config.yaml
n_layer: 9
d_model: 128
n_kv_head: 4
head_dim: 32
d_mlp: 448
norm: "layernorm"
norm_place: "post"
positions: "learned"
init_std_qkv: 0.0442
optimizer: "muon"
lr_mult_down: 2.0
schedule: "wsd"
final_lr_fraction: 0.0
Each number is 128 + 32 x the weight over its row's rms, rounded and kept within 0 to 255. Layers, rows and columns count from 0. Numbers have three digits each. The size before them is the row's rms in percent of the matrix's.

# up: layer 4 MLP up, 448x128, rms 0.0673, rows 428-441, columns 0-63
# down: layer 4 MLP down (transposed), 448x128, rms 0.062, rows 428-440, columns 0-63
# gate: layer 4 MLP gate, 448x128, rms 0.0665, rows 429-441, columns 0-63
up428 108:097166074122089152170088148165077126066143115196165120108126062116132132169118188124130072129113172138149131139130094129149136086141170133163086109119180113133166127145124124090085122081168135
down428 114:168096115096137113104122154099156150141133089115088102156104197165095130188119163172142121079149134168129141158059112108102124119124069213111179109112159147092096122069179150109148127078127136
gate429 094:146153127157086125106113114179182117172100092137124099120125132146145138122128137132171129167159161163111113129148179101227178156116134156124151166147121140140167097091071171124164109142101130
up429 082:139113145146115154149113159131079153063098107131188116068149094084107096108065138173161150114082150140145088124127062119061049090117097127067111126106143143132133156165161100126151147120156148
down429 085:142088113135148101118116095113117105060095107129149150118101126126064151125137118151145098167132175116121105131057126110205098179148173124130130089100169118126037119072180119178098067142135150
gate430 130:063107148163176100138137154145086118120074123086133126134122126170146065144114073108145077111100151106155146081059080119143172175177127083105133130211115151106171122157138135180182144079140132
up430 119:183123143065059157097155162190182091161084147137140140145113126124129180101090190140173157110105132098157149122149116161143110093092127102135133130087140160130082080125129124086164114106104143
down430 122:099187149142166181153182103135161119126141112129109175124204150116147133174095150109155156097096130107177155141184095151177119099140106081116139105127155129133115124108125155178045092106116122
gate431 063:087148093101138163155079099199132131126138077150114159111166108110130158132142118089195132116100068133188076149114128150092135155153099190160146138143058085161120133116121142103123122123097189
up431 061:110141140159103149159117094134159098191144074151073069143146146131124159160137128137156178161064109193151113137106099192190146118161139126136119135150084140126105121110130164182157107100116163
down431 056:117094097158163139115120150189064125087184200099139141098187199093158106146138111133157074103107134124095088098132128106157140097093122146118087106111138094119100116098139175184101173133078186
gate432 104:170118107113134073133151149104158119071137148153072110092140148116219097144123146069170127144106202154150176133148096108115130134110153127145109152161118148107124121100108065129118147160108137
up432 111:135074115123162155125145155108096142156109105120151145181076160182097066136088144108094154084084141178173133088114167148115096135105187117122149141184095118127111132093141140140141116163119068
down432 102:183218120147142099130118097130103137084134194102079113143174136142102148068111178142155183186090123108135144114131160137124091080151128145107131151102144141192176129162098139158093141097036115
gate433 106:116118104147088158096109073135082151085132135168118174117097094147124149109163134102176124143116156082131127110129091114168149168166119101120134121080144097102211128141095087071109083120144080
up433 110:122054170143140130101072084148096088109159118166157129145173105112161150167137175126149089127145128106134137129203159051098127107162186149034146173115121125120168157074086111202122127110137132
down433 105:111139160105154114102143179079091134131112089119159143117151140068102108110112133113125063153117127148177130144115122178146099160031101118132114086124096153118079133085119149112127090152110216
gate434 107:099104142087122188081106127150169170165117160173075140156123064094118151175135151105118173114151108068127146132099172114102103077128130109156064087129105155147169085137108155149130111086057169
up434 117:114161113129100136157111119128126139105110155127183102134184100119171146090093142137096119151119124055168165109151125098116067134171158211107164154114106181174070214122184137156059186214087123
down434 114:082133131107117185114194172114141116091175142113138163138119114110174189115161109114068143055105126106105110085104071121150159064172123062126144109136148171153167102085164139153106121078098140
gate435 094:089141140101141122086137085061087159170152158128139142112133135113118083153089086148088108098135097174126111161135153123114067125160110109168171139164185150111112104164157112170161123098100079
up435 102:140121080176142162143149106079065121143128116169138173154150099124161161053182130149102156061090157138164102119112084113147115130087138103108099148143111188079123134141169128100152084102195165
down435 099:132119166133136126175189240122106091114112097186134136122089033090159083167118164123108128158087153081064141132183130089093130126066151145132115133176160126073146163127197132084139094100132112
gate436 075:144106128060115101193132161114110113139125227155142056158197120133128105105129137079100109073081103147134172080100139170148144095162076092133171128139130107125114171137145128105083146092078087
up436 069:083183121111193100124127153118139151112148125118128146043119134145089136144149152158142126131122135157159079142100139105151161067124058128154110147207124077075153151167112130118123118080133103
down436 071:196162173163114148139105142181134135112087133123093106103153161173147152118154139131123127143096165089155160094125135084160158118155139174189142086110126175137104126205081145117096121087138136
gate437 104:177074085174088100119231151141099068089145130138114151074132098074144152160161125118147131101054163172094100172069107123110140155106134212105155147122107162151131176113168119114114179166098091
up437 099:131074114126058100122120158134079169161156172118169111130122126175170129077075141141138177150174131143136132162133085058170066118065089115101087127164068133137142128164084164116128084115162100
down437 103:054081121119171140130125089115109096101150136181121072142134105177159137206145159150085149126118132154148108138097126171110104100106115151108094152080148151140101111190128159123132086145091105
gate438 108:101123143149148097081116102142166139120122191143151127124123114116182121115127128165130156159105173130089126160112182081127115142151090144137146120130107129120155221087135143064211120132187135
up438 105:129154125134158203134142106079133118134150117124090152161130108100195168137121168127145098112116128051120086097139145070139116098157102143128117145116103129163084117022141116146148130087128102
down438 109:151133130082098129077127134112121127046119124126091103063103151118121196085088149168092134109161151136076127109146082092140101067156112166122205100125146136106155136157083112096159177077168087
gate439 113:131164166097205152179146106195103117138097139120106110154096160099137092104079185146132128152143162102106117160125156090088107110149113102133161167136172207130177126158115086117135049063128151
up439 107:110126116125175137110121108196106116151170188157145165077155120114100117117118123156126121059111128102134124087091091151144119103184168123124099122096133104129060183095140139072061112085155150
down439 111:128156088162099158159150137109119130187170145111155114156174155137114207107175113129103118152099104089083145153076151173185147162100047148171109101132166108110049149137113151139166131091108157
gate440 076:131119122098159145096173088123104075135149122124168124148158131128144151147135064168109098111189120161163102165106186120085114113110098115092103101110080137158067120106126101107084129086170127
up440 077:106158104089132156086139125161184185105178109147135094139170096107113050102109147185114150142159122079160127163078104160166103147098133142125121133137087153144081095108107129086106077116127172
down440 076:168196085129127099119107096105098123105123139093141121101097150134108141157152170119124111114175118152148115121107131116119113117097114091127034163140097152179155172119135145077171191176042143
gate441 081:175102134148156104135121098126175091127137125167148096109138146130146114160137178095097083172071131088101162140138091053151163109116142211125156165178084187167151073129059110141098125070087111
up441 076:193101152099120149098111163084192090125132135153128149194174164099087154133134169094096170127176084034151144132086104143112171101138120198065138136072154114086137142079057144082159109149155099